From a checkpoint of a small transformer trained on Wikipedia.
Architecture: RMSNorm before each block, rotary positions, biases on query, key and value, untied embeddings, normalized queries and keys, some layers without attention, local attention windows, shifted keys, exclusive self-attention, capped logits.
Each number is 200 + 40 x the weight over its row's rms, rounded and kept within 0 to 999. Layers, rows and columns count from 0. The size before them is the row's rms in percent of the matrix's.

# o: layer 6 attention output (transposed), 384x192, rms 0.128, rows 20-40, columns 0-63
# v: layer 6 attention value, 384x192, rms 0.13, rows 21-40, columns 0-63
# q: layer 6 attention query, 384x192, rms 0.134, rows 32-63, columns 0-63
# k: layer 6 attention key, 384x192, rms 0.133, rows 32-63, columns 0-63
o20,132,179,202,202,195,238,165,231,253,159,194,230,278,230,270,181,165,120,188,162,157,228,178,197,152,172,133,169,136,141,201,263,147,198,141,251,157,205,236,140,142,179,140,212,138,228,212,250,212,184,197,208,121,142,174,156,225,240,139,150,241,168,167,241,143
v21,118,274,174,158,168,232,134,220,209,156,236,213,179,250,156,179,150,152,207,230,180,215,183,299,158,161,164,201,206,174,232,191,239,190,196,192,108,188,190,199,201,181,217,160,209,162,234,180,203,243,184,140,223,192,232,138,246,249,264,162,190,195,162,199,184
o21,128,241,192,191,163,211,160,173,190,187,207,178,196,223,184,145,155,180,187,259,181,209,148,217,160,148,180,205,233,172,210,154,200,189,194,206,123,169,260,185,200,211,159,188,186,180,263,156,195,211,207,140,224,230,152,166,273,195,199,217,227,181,136,227,223
v22,107,173,179,158,172,171,175,170,207,180,241,196,188,176,224,205,179,163,191,188,249,145,223,135,202,252,142,191,173,199,154,225,136,193,182,192,194,108,222,246,229,265,231,291,172,201,238,218,190,236,252,210,183,130,199,209,219,221,228,280,185,220,202,223,215
o22,105,154,201,185,183,238,221,198,267,130,282,154,158,235,214,202,170,120,198,171,246,136,214,144,219,251,198,249,226,207,164,223,198,263,226,275,182,168,224,213,249,316,188,193,181,272,197,175,186,248,264,218,217,168,165,250,222,205,187,233,227,210,219,210,188
v23,114,205,225,211,200,193,181,274,194,196,218,244,179,246,244,192,207,192,117,167,180,251,140,110,157,233,216,141,213,159,220,248,228,211,152,200,189,255,150,204,141,272,168,139,223,169,95,182,177,267,137,162,177,212,167,113,209,139,174,132,222,173,135,253,195
o23,119,195,201,218,183,235,172,221,208,241,173,244,218,224,203,222,170,185,132,130,131,237,193,149,149,198,228,198,232,212,174,268,155,152,156,178,149,249,182,190,138,219,180,229,213,134,165,184,215,251,209,197,196,211,159,110,209,192,145,137,208,222,154,227,216
v24,123,219,264,168,225,173,162,118,177,197,221,216,269,96,215,163,163,153,202,141,235,211,161,253,205,243,174,132,203,198,119,162,142,193,254,192,137,203,232,226,170,184,200,252,239,217,175,123,212,194,300,203,215,284,218,236,247,235,284,174,169,282,254,156,231
o24,124,191,199,151,152,200,188,135,192,135,220,175,221,160,272,157,167,155,171,264,179,215,119,226,243,253,175,158,239,211,190,193,190,182,269,211,189,250,186,207,171,175,248,258,228,235,125,148,207,182,237,191,255,214,198,233,294,219,283,198,219,246,202,201,209
v25,112,227,256,200,143,213,225,229,201,306,199,239,106,218,206,226,168,229,216,167,165,187,260,216,200,188,238,195,273,210,184,191,208,211,150,207,212,276,179,183,235,213,225,132,214,158,153,207,240,285,123,171,217,125,224,162,210,211,192,153,170,71,162,231,200
o25,121,215,223,202,158,183,186,164,256,273,163,240,107,256,200,214,194,212,262,101,157,172,223,212,243,228,244,175,276,221,199,180,179,193,162,150,216,243,194,132,217,182,146,173,245,149,189,213,271,241,175,185,181,192,185,168,227,203,153,180,99,143,183,245,234
v26,101,187,225,149,166,228,197,89,160,150,237,231,194,174,147,215,192,239,224,214,274,191,254,200,250,215,241,273,138,273,207,152,236,177,235,273,170,179,240,213,265,167,219,192,226,196,258,187,185,173,226,299,201,269,145,261,150,243,191,180,238,240,190,134,181
o26,111,177,200,171,158,162,233,165,149,169,236,207,160,216,151,195,171,225,190,248,246,183,199,250,237,222,198,223,142,240,251,184,177,196,224,276,232,170,179,235,223,156,187,166,255,201,197,182,130,181,231,206,199,226,231,223,153,209,225,114,263,191,198,159,161
v27,117,88,150,142,184,225,256,199,220,237,236,124,222,308,231,233,182,203,124,189,157,245,256,166,165,212,208,169,167,146,232,176,170,263,172,186,171,227,109,189,211,231,237,238,174,245,177,280,143,132,180,241,189,170,236,148,154,190,142,241,226,123,251,269,110
o27,126,131,183,136,187,207,202,251,192,304,269,190,247,264,252,291,187,203,144,247,189,218,223,202,178,231,215,233,205,205,218,172,200,270,190,149,159,190,107,196,244,253,220,280,206,290,215,194,164,166,164,260,233,220,196,186,146,210,149,291,164,218,160,245,128
v28,112,137,175,222,186,215,235,259,201,180,125,211,271,248,193,218,183,169,269,127,262,228,230,186,168,115,159,155,237,215,188,170,214,138,246,256,211,227,199,190,199,192,144,144,157,245,161,203,183,245,151,225,164,149,221,174,205,198,239,158,246,195,242,206,242
o28,117,141,236,236,200,215,128,196,180,193,124,221,237,217,256,211,171,181,240,147,239,258,205,209,191,105,203,139,203,177,166,224,178,225,197,234,226,193,206,162,253,168,147,163,229,232,203,206,258,266,131,227,156,188,175,194,208,176,192,213,245,224,206,211,215
v29,114,194,264,196,213,145,171,182,276,249,263,172,206,231,261,194,198,234,187,252,67,196,222,172,238,220,220,210,219,236,252,171,238,163,224,150,213,231,150,257,260,143,245,247,203,136,199,223,196,257,225,194,288,188,180,220,176,167,262,258,157,136,148,242,196
o29,059,178,182,182,229,240,153,156,180,224,165,96,173,202,210,220,175,200,184,185,208,204,200,156,217,204,226,186,201,203,163,178,246,239,146,192,211,216,153,215,149,175,245,267,185,140,194,175,221,223,204,153,168,197,221,198,238,221,239,146,172,182,140,139,208
v30,114,239,216,159,169,220,226,186,185,250,324,213,226,213,194,181,207,165,152,211,227,216,200,193,189,261,98,152,241,187,152,206,224,171,227,224,227,229,282,239,251,204,237,213,235,157,256,176,162,226,171,198,174,182,160,219,264,224,182,256,160,173,210,174,245
o30,115,189,169,193,134,197,213,215,190,209,229,190,224,209,154,230,195,181,215,186,193,235,202,204,182,223,124,217,224,268,244,223,234,223,226,240,209,203,265,291,157,193,234,197,145,111,277,214,216,241,211,138,149,163,159,177,259,249,168,179,211,154,219,230,285
v31,114,230,206,179,172,187,260,188,215,234,183,179,223,131,194,179,249,202,233,286,139,187,242,218,181,176,191,168,180,243,185,248,183,210,173,161,141,235,79,164,232,232,218,176,205,202,223,229,230,122,237,193,218,135,261,159,221,188,172,275,178,191,182,86,195
o31,123,220,177,138,240,113,218,230,242,161,224,155,197,171,219,170,268,238,204,218,209,163,199,186,189,212,186,189,181,238,188,216,180,199,189,164,128,201,126,152,187,266,248,165,134,184,298,251,251,108,265,199,251,244,224,182,216,229,150,253,173,202,197,136,213
q32,095,172,170,240,156,210,143,225,197,173,173,200,131,197,203,203,201,194,219,129,265,216,178,210,197,223,180,212,230,248,206,193,181,239,160,145,183,111,207,215,207,273,261,160,220,159,233,233,219,256,216,169,147,239,215,252,216,186,136,205,205,135,190,271,164
k32,081,252,161,206,252,187,141,144,316,196,117,139,183,185,217,214,203,241,173,214,221,248,205,206,157,201,268,190,238,167,198,189,128,265,188,143,220,227,195,155,227,184,184,116,220,222,192,218,253,182,174,161,186,239,133,218,256,205,270,154,145,239,228,187,210
q33,152,180,183,150,194,197,200,236,210,243,169,184,220,170,182,225,168,129,117,199,156,175,221,180,184,220,220,174,219,167,243,150,120,159,125,167,152,238,172,222,300,141,285,144,163,145,194,203,221,189,173,188,182,173,255,203,252,228,215,174,129,252,185,146,177
k33,107,190,172,199,148,222,206,176,216,143,175,152,144,163,207,242,205,147,182,207,183,235,206,227,163,197,216,211,227,221,226,163,140,215,84,188,178,280,196,178,225,184,251,160,128,171,149,221,203,263,192,228,221,241,277,130,222,210,148,130,142,242,169,198,171
q34,094,155,218,129,190,194,200,195,116,158,215,203,166,177,197,148,189,205,154,219,235,189,203,150,265,177,232,202,236,201,209,233,67,196,162,192,192,225,260,186,230,159,177,236,237,166,188,268,201,167,247,211,227,205,151,306,254,213,194,204,203,172,188,142,194
k34,094,215,193,207,228,218,234,182,206,220,260,285,257,242,175,128,175,254,220,202,239,188,215,219,264,199,177,241,222,228,182,199,250,223,261,153,226,123,245,182,196,178,152,219,218,219,207,144,212,188,178,154,174,183,108,267,221,198,270,254,186,134,249,198,256
q35,108,120,242,198,217,143,148,151,119,208,215,221,233,204,199,147,239,278,211,212,246,268,170,216,236,202,188,244,272,260,184,200,232,197,190,206,205,220,237,199,179,264,76,231,251,222,196,189,188,157,234,222,237,155,158,228,201,182,215,185,288,226,230,277,195
k35,082,198,191,314,204,190,197,226,191,247,191,179,137,220,203,209,219,220,211,253,219,218,168,195,205,227,223,223,127,214,188,255,276,182,277,296,249,219,138,204,157,173,113,239,234,219,221,221,249,218,292,222,249,231,219,169,204,201,144,171,230,222,216,170,240
q36,077,242,150,202,220,204,257,209,240,234,198,203,170,192,203,225,178,153,171,291,102,161,219,184,210,219,173,132,215,118,219,185,148,225,196,215,226,251,157,175,220,200,256,199,192,236,190,179,233,227,158,182,182,211,222,159,157,208,197,155,219,188,153,193,210
k36,099,186,202,94,240,197,153,164,178,140,195,263,236,166,212,213,174,221,226,135,183,184,232,183,182,154,161,226,269,173,192,201,120,202,106,150,143,219,222,251,210,256,279,194,214,202,163,174,155,214,135,199,147,149,163,221,212,220,223,275,195,183,161,222,159
q37,111,238,230,229,203,193,212,188,295,191,288,192,240,262,219,172,206,211,230,223,174,188,164,144,197,187,334,230,195,167,267,223,159,188,192,210,217,194,225,209,200,224,197,302,205,224,207,213,186,169,231,191,185,242,133,246,168,242,174,248,176,202,195,224,228
k37,118,202,119,273,239,274,220,178,275,185,184,226,242,152,300,135,256,208,203,148,199,219,176,209,293,179,189,212,237,178,204,193,226,213,218,157,230,165,228,173,225,206,201,222,169,192,253,228,200,210,153,183,212,182,221,244,150,152,216,232,210,186,206,242,261
q38,096,235,217,231,205,289,209,175,239,187,146,167,241,220,137,123,166,223,298,163,210,254,134,225,217,262,232,251,255,203,212,213,270,151,233,228,218,158,234,228,174,202,168,247,247,271,270,166,186,223,210,255,143,154,230,225,168,287,227,242,200,205,255,263,223
k38,108,203,215,172,167,204,233,174,227,145,235,258,192,159,188,160,212,116,203,157,211,262,247,217,177,199,229,217,226,262,151,229,215,210,284,175,230,145,223,167,275,217,111,216,300,155,170,161,216,258,189,249,229,131,267,179,165,191,138,187,242,257,164,136,259
q39,100,163,175,163,176,127,185,243,172,139,189,213,277,215,172,203,151,219,131,164,206,218,221,201,218,160,143,172,265,173,82,288,243,182,185,168,244,188,226,172,189,280,197,177,213,211,231,190,216,215,184,187,232,222,227,150,176,155,156,265,201,239,153,188,260
k39,101,210,203,203,164,141,129,233,192,221,164,200,259,197,189,214,180,217,202,144,140,221,276,195,136,154,187,225,171,200,198,208,231,163,255,235,195,195,188,196,148,220,219,217,198,240,191,132,164,230,215,235,195,166,206,142,155,146,175,209,214,130,152,234,260
q40,121,168,209,260,225,210,194,167,234,161,231,219,239,190,253,156,186,235,260,236,212,180,190,200,235,118,242,232,226,199,258,234,234,281,239,244,230,233,234,191,142,234,155,246,208,253,207,141,200,204,178,214,239,198,143,167,177,184,241,196,211,195,225,223,230
k40,116,165,188,171,258,207,214,203,216,229,243,257,270,190,195,112,195,309,234,230,174,186,169,159,233,185,157,256,243,156,174,228,159,228,201,137,244,185,236,196,211,197,232,127,241,263,218,168,140,172,99,162,161,194,152,246,189,170,285,300,261,182,264,219,191
q41,098,209,233,157,156,224,187,246,112,106,172,138,163,175,131,185,189,235,206,164,225,240,210,175,227,260,193,217,255,211,153,191,176,212,137,160,165,185,278,180,243,147,205,188,220,189,145,215,252,249,229,216,173,185,223,263,211,241,150,228,213,169,162,142,182
k41,082,240,251,162,261,192,225,117,196,183,211,234,211,193,215,100,203,291,235,215,265,252,180,198,201,200,163,315,251,203,219,194,143,183,183,100,196,141,276,207,260,252,149,202,275,204,177,189,213,225,127,184,181,178,195,248,164,112,268,254,187,190,202,225,205
q42,140,169,213,229,209,163,178,141,170,142,223,204,221,195,221,169,236,291,262,216,246,242,166,229,244,199,188,229,190,238,198,205,222,170,242,235,254,182,223,175,148,213,49,261,226,275,217,207,188,159,269,225,246,206,132,233,181,187,206,188,298,187,257,241,199
k42,096,180,216,268,234,185,219,241,208,266,231,221,170,254,196,177,203,212,189,249,210,197,193,206,227,188,205,194,131,181,221,237,282,214,308,301,240,170,142,202,129,175,118,268,236,227,260,192,224,162,280,203,232,231,133,196,232,211,205,199,293,191,255,182,204
q43,099,194,201,242,146,149,195,211,229,260,192,181,146,198,174,198,218,226,241,143,167,216,203,284,157,253,166,238,167,148,183,146,211,207,262,231,191,157,158,186,192,205,188,134,168,240,204,135,165,260,175,214,166,205,246,121,191,268,122,197,185,250,212,237,198
k43,083,197,231,161,134,159,167,181,155,180,132,142,93,181,239,211,180,189,199,154,184,248,192,235,171,222,233,190,231,206,279,162,113,149,165,237,146,257,162,172,188,241,218,169,210,223,146,199,218,260,216,216,188,195,230,203,217,207,180,161,172,269,136,206,199
q44,109,165,174,195,240,258,104,185,180,126,188,217,218,167,221,158,214,259,188,171,210,249,184,130,232,185,200,238,237,229,210,277,260,202,190,166,189,182,196,170,168,227,177,285,278,227,158,195,240,177,235,196,275,161,215,250,181,160,226,201,238,200,194,224,225
k44,108,219,200,246,261,235,127,212,180,236,235,285,269,205,187,198,278,242,222,202,177,225,200,147,221,224,138,205,186,232,141,298,273,213,263,200,268,128,202,205,256,189,148,213,252,200,258,185,211,206,193,188,228,130,158,199,160,192,224,215,260,102,248,190,244
q45,096,209,166,206,255,221,108,191,230,271,200,235,214,162,211,126,134,155,170,184,209,283,207,211,144,222,131,249,253,198,179,215,260,168,229,205,149,185,197,229,134,170,233,166,216,146,263,200,248,198,187,199,209,182,211,233,204,157,221,216,192,238,147,176,189
k45,106,184,204,209,125,266,209,217,193,252,130,212,180,289,211,266,157,162,167,190,151,223,211,188,201,224,170,172,198,213,150,255,219,218,142,212,231,191,244,269,194,165,231,209,279,197,227,222,233,203,199,238,211,187,228,266,187,195,175,213,158,212,155,169,172
q46,102,289,228,133,191,243,252,138,226,190,201,169,188,178,150,162,216,219,201,156,209,220,242,115,223,218,287,209,172,210,184,195,173,170,185,138,171,184,146,250,209,218,144,237,234,155,161,206,144,164,170,257,176,205,189,178,222,173,180,211,234,226,215,275,253
k46,105,174,113,163,143,200,185,181,184,210,135,163,203,253,175,102,93,196,183,188,239,249,269,185,228,244,277,187,203,259,196,213,235,210,235,162,189,185,205,250,177,193,189,245,224,200,185,195,205,187,191,187,250,151,178,174,218,191,268,221,144,195,232,248,225
q47,099,227,189,184,215,202,154,172,223,238,155,257,172,223,224,128,120,223,153,108,170,193,201,283,151,262,235,240,248,136,213,200,201,155,231,227,147,195,191,217,226,196,183,277,249,162,220,169,149,189,229,190,185,205,260,180,189,214,129,240,258,218,191,285,154
k47,099,167,239,192,223,262,117,223,184,190,159,248,144,179,220,214,167,173,183,184,218,209,174,219,263,253,220,168,281,190,173,289,290,165,245,174,168,206,199,251,176,229,146,268,291,158,208,146,238,193,187,221,183,199,186,244,231,196,211,244,224,181,161,230,155
q48,086,274,245,268,218,225,219,172,225,192,141,149,118,212,212,161,169,179,231,239,227,212,215,201,251,226,228,162,174,110,293,173,153,201,252,216,171,232,222,196,190,229,193,262,224,210,221,189,195,183,165,243,129,239,198,195,193,231,281,213,234,202,246,292,141
k48,087,163,185,105,236,254,183,140,158,167,188,233,226,183,215,213,203,199,238,140,240,206,218,150,222,212,218,187,276,169,158,182,135,160,165,85,157,168,277,204,211,238,198,200,214,211,189,232,180,195,92,172,179,222,251,225,247,193,251,266,203,228,210,181,129
q49,108,173,193,200,158,169,151,203,176,234,218,226,235,215,213,138,236,164,130,185,241,221,252,179,162,210,245,150,206,222,208,196,147,141,247,177,154,215,217,258,221,228,258,134,208,174,199,217,165,202,202,223,207,249,232,221,243,173,189,328,217,246,232,233,218
k49,106,132,178,243,189,238,173,198,181,258,174,153,234,320,211,151,151,189,189,164,268,232,223,201,234,220,178,197,190,180,184,164,190,198,193,242,212,258,207,207,156,220,253,251,212,222,171,229,236,180,227,150,224,191,279,238,208,160,244,233,154,226,215,244,218
q50,093,104,235,197,214,127,186,209,253,204,193,204,222,172,169,183,202,164,135,134,212,221,230,170,169,169,239,210,178,280,191,214,102,185,67,185,207,215,172,206,158,187,181,217,157,199,191,217,183,141,194,154,253,96,196,249,252,155,174,202,186,229,157,181,224
k50,110,164,176,227,185,170,225,287,234,198,215,175,205,278,189,212,158,165,114,256,178,232,238,132,212,121,170,200,206,281,210,223,206,236,178,278,224,273,228,195,202,229,176,261,190,188,297,261,269,218,129,183,177,185,195,218,251,172,200,174,137,139,233,179,216
q51,107,181,197,171,129,178,214,156,180,148,116,199,105,173,206,205,223,186,119,179,203,193,221,255,218,188,244,158,132,190,235,193,116,157,193,136,192,249,229,175,220,280,139,254,133,192,137,206,219,219,228,228,191,274,221,192,179,202,263,171,248,156,197,233,187
k51,110,155,199,142,114,153,146,165,211,280,222,246,199,229,245,184,215,169,183,221,199,171,246,188,198,168,212,203,205,171,182,209,145,191,190,145,176,133,258,240,219,234,258,232,199,209,171,166,134,225,185,183,173,244,211,205,260,185,249,326,231,213,206,215,168
q52,098,220,176,147,239,228,174,179,178,187,276,261,252,138,234,210,267,229,222,189,122,145,232,125,203,201,261,168,184,174,269,208,223,188,246,252,249,160,203,196,127,198,230,171,189,191,229,238,141,162,215,258,310,208,118,165,158,154,216,250,226,179,192,254,160
k52,101,203,192,178,266,261,185,153,181,220,304,203,247,174,181,247,189,239,260,171,130,194,203,153,176,195,130,246,213,153,205,196,226,208,131,271,196,226,150,258,170,201,194,210,161,115,286,168,128,193,151,188,232,161,109,128,195,214,225,238,262,173,189,257,232
q53,094,134,247,212,249,178,223,209,158,209,166,187,201,250,162,279,163,216,203,215,216,171,188,206,218,214,223,188,213,254,140,234,301,168,146,182,282,147,222,164,199,166,112,266,219,204,247,161,202,230,181,135,264,155,168,277,178,198,167,171,147,119,207,210,186
k53,098,207,184,202,231,154,261,229,205,196,211,257,164,101,161,271,291,182,166,221,201,262,181,192,251,158,192,246,271,214,125,222,126,235,185,224,235,186,175,173,202,184,115,118,203,176,250,222,196,235,231,221,205,227,183,143,283,224,146,181,242,190,163,163,237
q54,099,147,176,179,148,159,226,237,188,131,247,160,239,172,198,171,181,235,250,246,255,218,174,177,225,166,211,176,253,225,157,189,163,221,163,211,175,201,252,298,250,289,182,228,161,241,169,214,188,181,252,220,158,258,159,185,227,192,290,195,110,201,250,233,263
k54,096,115,167,163,169,197,153,268,185,201,216,187,231,232,173,154,204,192,208,153,202,192,229,192,180,144,189,219,217,221,157,223,139,215,197,173,99,171,246,231,197,236,146,279,171,257,137,256,141,201,217,199,218,158,249,208,211,156,249,216,119,185,206,213,209
q55,096,261,155,247,216,167,208,172,213,193,195,167,156,222,173,217,203,185,165,269,272,214,179,232,166,125,179,218,211,152,209,191,157,261,137,216,167,212,142,195,231,257,216,158,242,158,222,185,225,186,256,231,230,187,218,170,222,214,234,94,239,201,188,182,249
k55,100,226,181,202,141,240,106,141,265,157,143,176,179,253,176,232,203,249,252,181,216,167,238,204,125,181,249,193,191,233,204,205,173,174,254,158,273,227,156,161,201,200,165,188,201,218,206,222,191,199,202,189,194,188,158,191,112,196,152,180,179,182,218,187,171
q56,100,231,178,146,199,169,229,189,168,96,204,127,238,224,207,190,133,246,306,199,296,235,149,215,229,205,227,234,233,203,180,164,211,199,219,223,167,178,238,218,170,279,210,186,205,276,189,221,224,208,254,240,104,228,203,200,225,278,177,206,160,213,229,190,259
k56,105,212,161,199,130,236,154,234,166,153,195,152,243,187,180,165,245,153,274,195,248,136,235,179,187,251,156,175,168,223,159,189,142,179,258,118,157,146,208,183,200,228,155,184,223,235,184,256,126,207,236,248,230,185,277,182,137,206,167,211,238,199,211,188,241
q57,093,206,186,246,205,176,206,227,200,249,303,203,153,217,181,155,237,196,237,271,180,195,235,261,249,207,182,236,227,144,262,220,138,243,212,269,199,184,219,206,180,203,167,237,202,276,101,186,197,168,174,185,199,158,149,187,193,178,309,132,214,216,232,211,186
k57,098,191,221,165,235,195,172,171,198,236,227,252,203,148,235,207,217,248,185,220,105,247,239,238,216,176,113,270,236,186,176,187,213,179,90,276,124,208,199,209,223,247,225,197,181,198,147,201,138,237,145,244,129,241,205,169,152,181,225,215,200,153,235,205,194
q58,100,253,205,200,198,165,200,151,208,195,192,150,199,182,195,265,170,201,141,130,251,250,223,145,150,238,157,244,235,248,150,182,227,194,174,153,170,242,235,203,205,209,156,164,169,159,213,182,182,201,171,181,220,217,189,241,173,192,168,263,161,211,178,204,200
k58,108,234,266,231,162,230,166,191,263,192,217,143,197,190,210,268,171,204,229,190,153,216,178,204,237,241,217,159,174,239,223,207,196,199,251,120,185,117,230,250,246,133,175,189,256,231,216,221,204,226,178,218,245,230,233,273,198,183,206,256,173,239,142,162,190
q59,082,221,237,187,199,214,250,157,215,163,159,171,162,218,154,222,163,198,216,223,225,145,265,195,278,203,122,218,212,163,195,193,188,266,212,252,203,184,156,181,177,185,190,180,215,262,246,202,130,241,153,162,185,130,214,213,187,199,199,193,228,194,166,246,215
k59,090,198,241,117,259,154,130,201,171,115,213,203,214,163,162,212,119,184,249,133,240,228,216,166,185,215,219,168,209,213,213,200,137,195,165,210,183,251,196,198,112,200,99,197,208,184,176,188,164,132,174,179,157,114,178,256,226,272,305,217,182,186,243,201,206
q60,096,162,154,174,204,166,253,234,159,161,220,209,199,170,214,250,277,177,193,237,234,204,221,175,209,120,200,171,134,266,184,213,127,250,155,156,220,202,197,213,236,182,191,112,156,182,185,212,192,225,230,159,209,182,130,196,257,138,255,118,181,130,199,104,255
k60,098,259,212,252,216,179,197,206,232,215,215,155,191,238,182,263,211,249,168,254,204,154,186,260,163,177,183,210,27,208,234,142,221,213,229,247,248,208,216,180,171,147,188,176,130,197,222,214,210,222,230,197,190,234,168,197,176,201,160,136,119,227,243,203,196
q61,108,139,200,202,205,163,181,204,123,237,250,245,201,213,253,165,234,238,164,210,207,213,245,271,134,232,228,177,187,212,174,199,153,212,201,234,135,193,224,213,203,258,172,227,226,192,106,166,223,196,239,279,183,234,194,133,222,245,170,206,230,184,233,219,174
k61,108,171,131,199,184,181,174,200,110,216,254,204,169,224,206,159,282,203,214,248,204,204,236,248,223,226,173,253,224,126,190,254,180,164,147,199,122,205,148,251,222,240,228,209,214,203,172,260,149,231,179,223,192,275,208,112,240,203,199,257,225,214,123,246,195
q62,094,166,179,200,169,177,267,254,167,177,209,212,164,187,171,174,203,198,269,167,170,222,168,191,193,194,203,214,200,142,265,173,158,212,253,231,144,233,202,123,169,262,244,186,187,273,129,216,227,216,209,256,132,180,196,165,170,224,256,231,231,314,266,174,184
k62,101,220,237,210,187,183,210,212,159,233,275,249,213,165,213,119,226,204,266,194,176,149,211,160,146,286,193,180,153,136,266,169,229,117,166,200,144,168,162,188,249,236,295,207,172,291,138,176,145,263,173,243,178,241,252,210,114,185,245,224,243,159,248,233,224
q63,109,203,151,165,228,237,205,211,245,139,228,131,222,193,135,275,166,148,234,173,266,196,225,206,138,160,193,204,206,204,267,114,218,157,229,292,206,186,95,210,174,212,213,183,179,282,167,217,191,109,201,189,193,163,242,187,204,198,245,227,185,247,139,193,260
k63,112,152,148,176,178,229,268,252,224,177,214,179,288,248,127,211,243,178,263,238,136,178,226,109,104,205,179,215,216,278,171,228,148,147,151,268,147,234,140,228,249,250,255,251,161,269,214,216,168,171,219,197,198,170,189,188,224,220,188,214,209,147,245,218,189
v32,109,266,189,184,195,92,234,120,187,270,131,183,174,178,159,200,179,231,168,234,136,226,254,254,137,161,224,170,173,215,210,162,207,204,160,165,252,251,168,234,223,186,263,140,194,170,119,222,241,253,241,209,246,193,250,201,150,193,160,248,152,224,206,193,156
o32,069,229,248,230,221,157,167,137,198,155,153,237,231,187,223,234,182,183,179,201,221,250,211,209,176,182,213,209,137,182,199,186,208,252,151,197,228,242,193,236,201,196,278,209,175,220,178,179,243,251,229,182,230,159,213,206,220,209,226,250,188,165,219,260,222
v33,117,217,220,215,175,179,276,186,219,192,188,221,205,202,145,264,246,183,198,170,214,173,152,238,190,130,224,187,270,271,273,181,286,218,258,214,242,162,250,194,151,204,228,139,145,174,286,158,209,210,161,164,201,137,251,185,258,134,172,110,119,260,283,221,194
o33,115,250,200,243,208,176,276,228,183,152,166,262,175,179,173,277,231,185,190,204,254,199,186,258,203,165,197,227,245,260,262,191,212,210,244,187,291,206,227,189,147,239,228,150,142,170,244,145,201,199,156,151,222,193,224,206,199,151,166,103,153,220,235,206,210
v34,112,168,190,137,66,160,172,210,190,147,218,188,133,208,214,240,244,218,262,214,149,252,197,203,198,197,230,178,225,166,179,183,136,209,225,151,191,240,173,243,236,144,199,247,208,223,192,224,128,203,226,236,162,202,158,165,161,180,204,133,200,290,177,182,206
o34,121,146,215,161,105,150,241,183,196,211,191,196,100,263,248,228,213,200,264,168,175,259,148,231,193,198,207,186,197,214,216,209,148,262,197,125,160,252,193,201,249,150,195,260,142,241,175,207,174,203,240,213,177,170,164,162,186,229,185,116,179,225,159,141,208
v35,129,226,177,262,242,324,213,240,222,173,191,208,303,204,153,189,105,127,231,175,243,152,235,271,174,183,219,188,213,182,168,172,143,223,197,193,186,234,236,147,169,236,222,227,240,191,300,220,216,232,253,191,166,142,213,124,250,218,206,206,242,157,265,248,211
o35,095,231,169,273,205,293,219,179,281,222,197,200,301,185,165,136,156,184,240,182,206,169,215,254,170,220,231,224,193,194,229,182,167,204,211,254,201,204,217,150,165,226,213,231,244,169,257,185,202,229,227,182,167,187,204,126,174,251,199,191,241,182,264,250,232
v36,115,142,156,127,153,136,235,185,166,190,140,211,249,225,171,206,201,132,250,192,215,158,192,188,216,184,210,191,186,131,235,235,214,230,174,233,205,242,205,286,176,117,194,237,264,227,199,185,150,197,136,205,209,196,187,212,210,232,236,118,183,174,207,174,161
o36,120,170,151,177,167,109,256,177,167,265,119,235,134,251,172,199,132,148,248,237,188,143,199,230,214,170,230,192,133,162,256,247,201,257,179,192,191,222,255,229,204,182,199,237,262,225,180,146,161,176,167,177,207,224,169,255,183,233,236,91,179,206,183,168,174
v37,124,222,181,268,181,251,158,161,183,246,196,199,155,163,249,171,236,293,202,204,181,161,282,166,168,180,221,171,215,242,138,229,235,198,236,162,232,243,200,166,205,239,178,236,190,196,227,279,205,246,191,177,204,199,222,158,197,232,164,240,278,227,240,208,243
o37,124,257,143,173,217,261,116,145,193,256,239,179,227,170,230,170,204,259,216,203,204,211,266,242,144,203,194,157,222,256,178,175,195,212,252,141,183,210,177,175,146,235,220,259,147,182,231,298,236,206,152,185,198,181,194,162,235,217,175,203,205,260,225,162,260
v38,113,140,161,204,182,219,202,296,212,218,254,174,187,247,260,191,206,264,167,171,206,170,217,191,273,225,229,190,229,157,191,287,244,187,222,111,229,73,285,308,177,222,136,204,240,231,219,208,175,262,142,131,191,203,126,215,218,141,274,186,210,222,167,237,198
o38,109,141,129,168,178,218,220,229,203,240,212,131,144,230,236,241,153,207,234,199,165,163,233,170,259,212,221,186,199,146,242,222,200,170,186,147,196,129,241,269,205,247,163,161,221,271,209,261,214,258,192,185,166,187,120,267,252,170,248,151,219,195,176,151,246
v39,099,161,237,156,204,231,181,181,162,165,155,207,225,280,169,187,206,161,269,232,243,134,234,232,129,285,152,227,217,188,146,193,224,156,172,245,208,287,154,240,191,204,230,155,217,226,107,197,150,227,180,145,199,158,228,138,188,236,231,132,210,204,246,185,156
o39,107,166,250,174,154,216,228,223,186,139,212,241,222,288,161,142,245,187,255,255,225,132,233,181,122,245,125,219,232,158,191,170,241,122,179,268,229,285,201,176,233,220,252,205,240,242,152,157,168,199,164,154,232,173,197,112,177,193,163,137,166,227,195,187,154
v40,112,215,211,276,215,219,227,244,240,179,250,233,210,196,236,80,186,112,195,173,201,205,236,187,192,178,163,181,134,222,218,208,193,225,162,270,237,206,279,173,252,213,204,223,199,203,179,211,158,222,137,204,204,199,176,155,163,217,199,214,230,130,184,208,186
o40,120,200,187,261,220,234,174,237,233,201,190,248,193,162,220,138,231,157,212,216,209,225,211,123,126,200,223,223,129,201,118,173,114,244,133,230,140,198,303,235,234,184,213,206,206,181,140,244,188,280,142,208,144,199,190,182,195,204,220,188,199,164,187,200,197